config.yaml
n_layer: 8
d_model: 160
n_head: 5
n_kv_head: 5
head_dim: 32
d_mlp: 512
vocab_size: 8192
activation: "gelu"
norm: "layernorm"
norm_place: "pre"
norm_eps: 1e-07
positions: "rope"
rope_base: 10000.0
rope_fraction: 1.0
qk_norm: false
attn_scale: 0.177
bias: "all"
tie_embeddings: false
parallel_block: false
extras: ["some layers without attention", "local attention windows", "shifted keys", "gated attention", "value embeddings", "a smear gate", "short convolutions", "an embedding shortcut", "capped logits"]
init: "trunc"
init_std_qkv: 0.0466
init_std_o: 0.0
init_std_up: 0.0466
init_std_down: 0.0
optimizer: "adamw"
lr: 0.00126
beta1: 0.9
beta2: 0.99
weight_decay: 0.19
lr_head: 0.0153
warmup_steps: 216
schedule: "wsd"
decay_fraction: 0.813
decay_shape: "linear"
final_lr_fraction: 0.0
batch_tokens: [16384, 32768, 65536]
seq_len: 256
doc_mask: true
train_tokens: 151800000
steps: 4754
dataset: "wikipedia_en"
Each number is 50 + 10 x the weight over the matrix's rms, rounded and kept within 0 to 99. Layers, rows and columns count from 0.

# layer 5 attention key, 160x160, rms 0.0705, rows 87-106, columns 0-159
61 60 36 45 59 57 53 44 69 43 32 47 26 61 27 52 38 49 54 49 48 43 52 50 48 36 61 51 49 53 43 30 55 41 53 68 33 46 50 51 68 55 40 54 61 62 67 39 65 44 38 50 54 49 51 49 52 41 69 49 60 57 49 57 42 56 69 44 51 51 45 59 27 48 36 53 47 54 57 57 50 60 48 52 56 54 40 39 66 46 59 52 56 59 57 48 63 26 47 42 48 44 44 51 41 58 52 52 66 47 47 43 44 52 60 58 42 58 54 44 53 46 53 57 26 42 44 50 60 49 44 56 36 53 49 47 48 49 44 50 50 44 61 49 60 53 48 47 50 43 60 49 50 45 53 44 42 58 65 58
48 40 44 48 47 50 39 50 59 57 57 42 46 54 50 41 50 54 48 55 49 48 46 54 49 77 42 52 42 54 46 53 49 43 60 48 52 50 41 51 49 50 63 49 60 66 59 48 48 48 63 48 51 56 56 63 52 68 45 51 56 60 50 40 47 64 41 48 49 62 50 37 33 51 44 42 42 45 56 49 51 52 57 49 48 49 58 42 41 42 56 59 46 54 52 48 32 57 62 64 61 54 44 44 49 42 46 40 49 34 43 42 53 45 46 37 49 51 44 58 47 36 63 61 57 55 52 50 46 55 56 51 57 50 42 53 20 40 49 48 44 53 55 55 46 58 56 63 54 51 50 44 50 70 41 62 46 39 49 45
54 40 54 41 51 52 46 64 53 35 45 36 43 58 46 34 38 49 62 56 53 54 43 57 36 60 62 52 46 48 43 57 54 52 62 54 42 55 41 70 49 51 45 58 69 71 61 44 61 44 46 49 45 63 46 52 49 60 48 51 56 54 64 40 62 65 51 50 39 66 56 42 57 60 47 48 61 52 49 65 35 53 60 39 48 56 56 52 49 54 44 51 49 33 48 43 41 43 58 45 59 47 62 49 55 36 44 43 38 34 44 40 49 43 48 38 41 36 44 39 45 41 68 49 50 41 49 42 50 61 48 42 45 52 47 48 46 58 37 63 57 46 49 53 43 46 49 44 47 44 41 52 55 53 45 59 55 48 51 58
55 38 54 49 49 50 45 60 57 43 51 63 38 52 49 51 50 61 40 58 55 54 48 38 55 67 58 39 36 42 45 50 54 38 48 70 21 58 40 42 42 55 46 45 54 45 47 44 61 39 46 43 60 52 50 54 61 61 46 53 45 47 50 45 49 67 43 44 46 61 35 71 40 41 40 45 51 54 40 51 57 52 46 53 48 56 45 51 55 42 57 49 51 58 43 55 59 52 63 57 52 64 60 55 61 35 50 61 55 48 46 55 43 55 56 53 45 52 52 48 58 45 53 49 47 45 46 46 52 46 46 54 56 49 60 56 34 51 47 69 45 62 73 43 51 49 40 36 48 42 49 38 45 54 45 56 53 49 50 48
55 44 51 55 28 56 49 63 51 54 58 39 54 44 73 52 53 53 52 50 40 47 42 38 47 39 49 44 61 52 50 64 40 44 59 44 78 36 55 63 55 65 57 53 15 64 49 48 44 41 47 43 49 46 54 54 44 38 58 60 60 58 49 36 44 35 48 49 45 42 60 51 48 50 55 60 65 52 49 36 31 37 57 56 55 46 58 40 29 63 48 42 57 52 60 45 49 51 49 45 56 47 35 43 51 54 54 58 42 51 49 36 56 47 45 60 45 41 52 39 51 48 46 55 56 60 54 46 51 47 49 34 61 51 36 40 57 47 56 32 54 43 34 37 46 45 52 49 58 40 60 42 49 54 59 59 46 57 52 39
66 56 45 45 65 54 49 43 47 43 44 46 51 55 47 46 57 51 41 58 54 51 43 45 55 44 45 53 51 56 53 40 52 48 47 58 44 29 32 48 49 51 52 48 35 47 36 56 60 42 49 47 49 49 29 53 63 55 47 73 40 41 39 59 45 52 67 57 39 32 37 70 52 58 34 50 48 54 43 53 51 53 50 61 49 49 40 48 52 44 49 22 54 61 45 52 57 43 52 45 50 41 56 32 52 75 45 66 47 59 53 49 60 43 54 53 43 44 57 61 52 57 55 39 55 39 46 50 50 45 46 49 53 45 46 64 46 48 39 50 53 60 55 44 53 36 47 56 53 47 48 55 56 50 53 40 39 57 50 41
47 49 46 55 63 51 46 42 59 49 69 53 42 51 38 41 53 48 51 65 46 52 44 55 48 46 46 42 48 39 48 59 60 56 44 48 73 47 35 40 55 53 48 49 31 70 42 54 42 62 62 46 58 41 50 65 67 55 43 48 47 35 55 48 42 57 45 56 56 42 43 61 56 49 50 39 49 51 52 53 40 48 59 47 39 59 45 51 40 61 62 43 31 52 52 52 45 29 55 58 53 43 55 38 57 31 35 44 40 53 68 51 55 50 41 60 51 55 48 51 45 50 64 50 47 39 56 53 58 53 51 49 36 53 38 43 56 41 33 57 48 40 66 40 51 44 52 48 47 50 41 56 40 49 54 38 50 41 59 60
57 42 48 47 58 44 59 49 42 44 32 42 43 58 34 37 44 44 41 47 61 53 53 66 51 63 53 52 37 43 48 51 63 58 49 59 38 31 46 47 59 50 49 43 31 37 46 54 58 47 60 50 44 55 49 60 46 38 59 56 51 60 58 44 54 63 57 49 57 51 41 48 20 53 25 48 37 52 56 31 38 44 52 49 40 50 49 52 54 57 49 38 35 55 64 46 59 58 45 48 54 49 47 48 51 52 49 64 53 47 33 50 52 33 54 54 47 55 55 52 64 56 54 62 46 59 57 34 46 56 45 49 57 48 39 42 61 50 46 44 45 64 56 56 44 39 52 57 54 48 54 54 55 54 61 42 54 55 42 49
42 64 56 52 44 56 46 54 45 34 51 57 42 53 24 50 53 35 47 61 44 45 58 51 42 58 41 44 43 52 49 41 59 43 32 43 58 65 60 64 50 64 42 35 54 55 50 60 49 47 44 49 48 47 59 47 56 45 53 48 61 41 53 46 60 69 50 53 39 48 64 63 71 62 58 58 50 53 45 53 51 52 54 41 51 50 57 57 49 43 52 60 39 57 43 49 39 55 51 47 42 56 61 53 50 40 39 54 30 43 48 56 48 49 63 51 52 34 44 43 49 42 58 41 49 58 50 50 54 55 54 45 45 39 50 47 70 53 47 48 60 42 46 53 48 40 50 60 39 51 49 50 47 46 46 43 50 63 56 37
49 50 52 48 47 49 54 50 48 47 49 53 58 46 55 48 48 47 45 57 50 51 57 54 58 58 47 51 49 51 48 56 45 53 46 55 46 48 50 51 42 46 57 56 58 45 46 61 55 54 46 58 47 50 47 45 47 59 52 50 54 53 43 54 51 52 45 52 51 46 48 57 48 47 57 53 54 47 51 45 53 53 48 53 54 51 47 52 54 52 45 46 49 50 51 46 48 55 58 57 50 45 49 50 45 49 53 47 54 47 52 57 52 52 53 46 55 55 46 50 51 55 44 52 57 49 46 55 59 52 49 49 50 51 49 49 50 52 47 49 35 46 47 52 49 46 52 49 51 47 50 62 47 51 43 52 56 52 58 48
53 58 51 49 49 47 46 53 56 59 46 45 41 42 49 55 52 49 52 52 53 54 50 52 50 54 46 51 51 45 52 55 51 57 49 44 54 50 50 52 41 47 51 55 53 46 50 37 49 46 46 62 49 48 49 44 54 57 44 48 48 48 51 54 53 51 52 48 50 48 37 53 45 53 51 48 49 49 46 47 57 45 49 58 56 47 44 48 53 55 50 42 49 51 41 44 49 47 57 49 52 48 44 48 42 53 51 44 59 46 44 56 49 51 51 44 59 56 62 50 47 56 47 46 58 53 51 63 52 51 56 52 59 56 58 40 54 48 50 50 51 47 45 55 63 51 52 52 56 49 53 54 47 57 51 49 52 53 48 46
60 62 56 43 32 50 44 50 50 53 46 41 56 45 57 47 50 60 59 48 48 53 51 49 46 54 50 49 53 44 49 50 46 51 46 45 57 50 52 56 44 45 45 58 56 47 47 51 50 54 40 51 51 48 50 45 55 43 46 49 47 47 57 52 49 57 50 52 49 43 42 48 43 52 59 52 44 46 49 48 52 57 54 54 48 51 51 48 50 47 50 46 39 50 36 41 51 56 51 49 41 49 38 45 48 56 52 50 51 51 52 55 54 50 49 46 62 55 56 45 49 53 53 47 47 55 47 55 49 51 54 54 59 52 54 48 49 53 56 49 46 45 52 51 57 48 49 49 50 53 49 42 45 49 49 48 45 46 51 47
50 52 51 56 50 53 45 47 53 47 48 45 53 56 44 55 47 49 52 54 46 44 40 56 51 41 52 48 47 51 50 54 52 44 56 50 57 51 50 50 53 43 48 41 42 43 47 51 55 48 53 42 54 51 47 64 47 43 57 52 52 48 58 47 45 52 51 49 45 56 60 41 56 47 48 51 52 49 49 50 54 59 50 46 43 46 57 50 51 50 50 53 49 48 47 55 45 50 42 47 50 54 45 48 51 52 40 60 50 53 49 44 50 48 52 56 47 47 41 41 50 49 52 51 47 47 53 43 45 50 48 45 53 42 60 45 42 42 54 57 60 58 58 45 47 46 53 45 52 47 48 40 49 46 52 55 42 47 49 50
49 46 49 52 56 49 49 41 54 46 42 54 40 51 53 48 56 49 42 53 50 52 60 43 51 61 48 51 54 48 49 53 47 45 38 56 53 45 42 51 51 50 45 56 57 47 51 50 49 54 44 52 49 51 50 41 52 57 48 51 49 47 42 55 56 49 50 42 55 51 43 58 50 58 51 52 47 53 47 48 50 44 51 51 58 55 48 53 49 49 51 57 49 52 51 46 50 44 60 60 47 47 60 52 43 44 47 41 52 53 52 50 52 51 49 50 50 47 60 48 43 48 43 53 51 46 48 54 50 50 51 50 49 49 41 52 51 50 50 38 37 45 46 53 54 51 51 63 48 45 49 58 51 46 49 48 48 52 46 55
53 41 48 34 53 53 49 60 47 49 55 47 53 38 46 52 54 51 55 59 49 62 50 55 45 45 47 51 51 50 53 52 51 54 48 49 49 49 46 55 48 60 52 60 54 44 40 43 46 44 46 57 46 48 51 44 52 55 46 48 49 57 54 51 45 49 51 59 51 40 40 50 46 50 61 43 45 51 58 49 43 49 43 49 59 50 46 41 51 56 55 47 44 60 41 50 46 52 54 54 46 49 44 46 45 53 62 50 55 46 48 50 49 48 53 44 56 53 53 58 50 54 51 32 55 55 51 57 47 46 56 51 53 61 50 47 49 51 47 60 65 45 43 51 54 60 46 61 48 56 49 36 54 59 47 53 53 48 45 45
49 58 53 64 50 47 52 47 55 54 43 54 48 64 43 55 54 53 42 43 46 46 43 47 53 49 49 53 49 52 51 49 47 47 50 62 57 52 54 49 47 40 49 48 51 50 48 46 57 56 51 44 53 54 48 60 48 44 51 49 55 45 57 54 53 54 53 41 48 60 61 52 59 50 37 61 61 45 46 51 57 53 51 52 44 51 48 52 50 49 51 51 52 44 61 53 56 54 48 48 57 56 60 55 58 45 39 62 44 56 51 49 47 56 50 55 41 49 49 48 42 42 42 55 46 50 52 39 56 52 49 39 48 39 46 52 49 48 56 51 36 50 58 43 50 44 58 46 51 42 55 56 46 41 48 42 51 51 57 53
45 41 47 52 62 51 52 48 51 48 57 58 47 51 41 58 57 46 47 54 50 51 54 46 45 51 51 53 53 42 44 57 52 42 36 45 53 59 41 52 56 53 45 46 52 53 54 52 47 37 53 56 45 50 52 48 53 64 46 54 51 51 50 54 57 39 57 47 54 53 50 49 58 50 52 44 52 54 54 49 49 34 51 40 58 49 42 47 47 48 54 50 56 51 53 55 54 49 51 54 52 51 60 50 56 44 49 44 51 52 53 52 54 47 49 47 56 50 51 50 52 54 51 58 52 47 52 59 52 50 51 47 53 58 46 52 57 52 51 40 61 52 49 50 44 54 50 49 46 46 60 61 49 57 50 59 57 47 60 55
51 42 54 38 51 49 51 44 60 50 54 49 49 52 46 46 55 48 54 57 43 54 50 53 47 48 51 51 55 51 45 54 49 52 40 49 54 58 43 54 53 51 53 52 52 53 46 44 45 33 51 53 45 49 46 44 49 51 44 57 49 49 46 48 56 46 51 52 48 54 40 47 53 55 55 51 52 47 50 43 58 45 53 46 45 45 49 54 49 51 44 50 49 54 45 54 42 51 54 49 40 50 55 49 47 52 55 48 52 56 45 57 52 47 47 50 62 45 51 48 54 51 55 52 51 47 53 48 47 52 54 47 54 53 47 42 51 45 48 48 66 56 53 45 53 51 52 48 53 50 47 52 47 63 51 65 48 49 51 50
48 47 58 47 45 45 47 50 46 55 46 45 56 49 55 40 41 67 53 39 50 47 53 49 48 46 50 44 49 50 52 57 50 50 54 46 41 43 46 45 53 49 57 49 41 48 50 41 45 41 57 45 47 50 47 43 49 50 47 54 50 49 46 59 47 49 50 52 51 45 47 52 39 53 52 48 48 45 46 62 42 49 47 49 48 47 50 44 50 46 39 43 44 54 42 42 49 56 54 46 44 49 46 46 46 57 56 48 46 47 43 47 51 46 46 48 46 47 57 44 63 48 48 45 49 46 47 51 50 51 47 51 51 56 62 43 53 49 47 48 62 37 47 59 45 54 56 44 50 53 43 50 52 48 50 53 44 51 47 42
55 56 50 69 60 53 41 56 57 54 47 55 74 53 46 44 48 51 41 40 54 48 47 42 43 47 52 51 43 50 53 56 58 42 57 65 56 49 51 48 63 50 44 46 51 47 60 56 65 75 62 50 54 51 52 59 48 39 61 62 51 47 68 51 51 46 48 47 50 57 54 49 45 49 48 51 42 63 54 53 55 50 50 52 54 48 46 50 47 55 52 61 59 40 57 59 54 47 43 43 49 61 54 48 52 64 38 67 33 51 63 49 55 47 43 48 43 52 46 39 52 48 48 50 42 45 58 54 51 48 48 53 50 51 51 48 54 46 54 62 35 46 63 52 39 52 54 48 57 55 52 50 64 53 58 29 57 49 68 49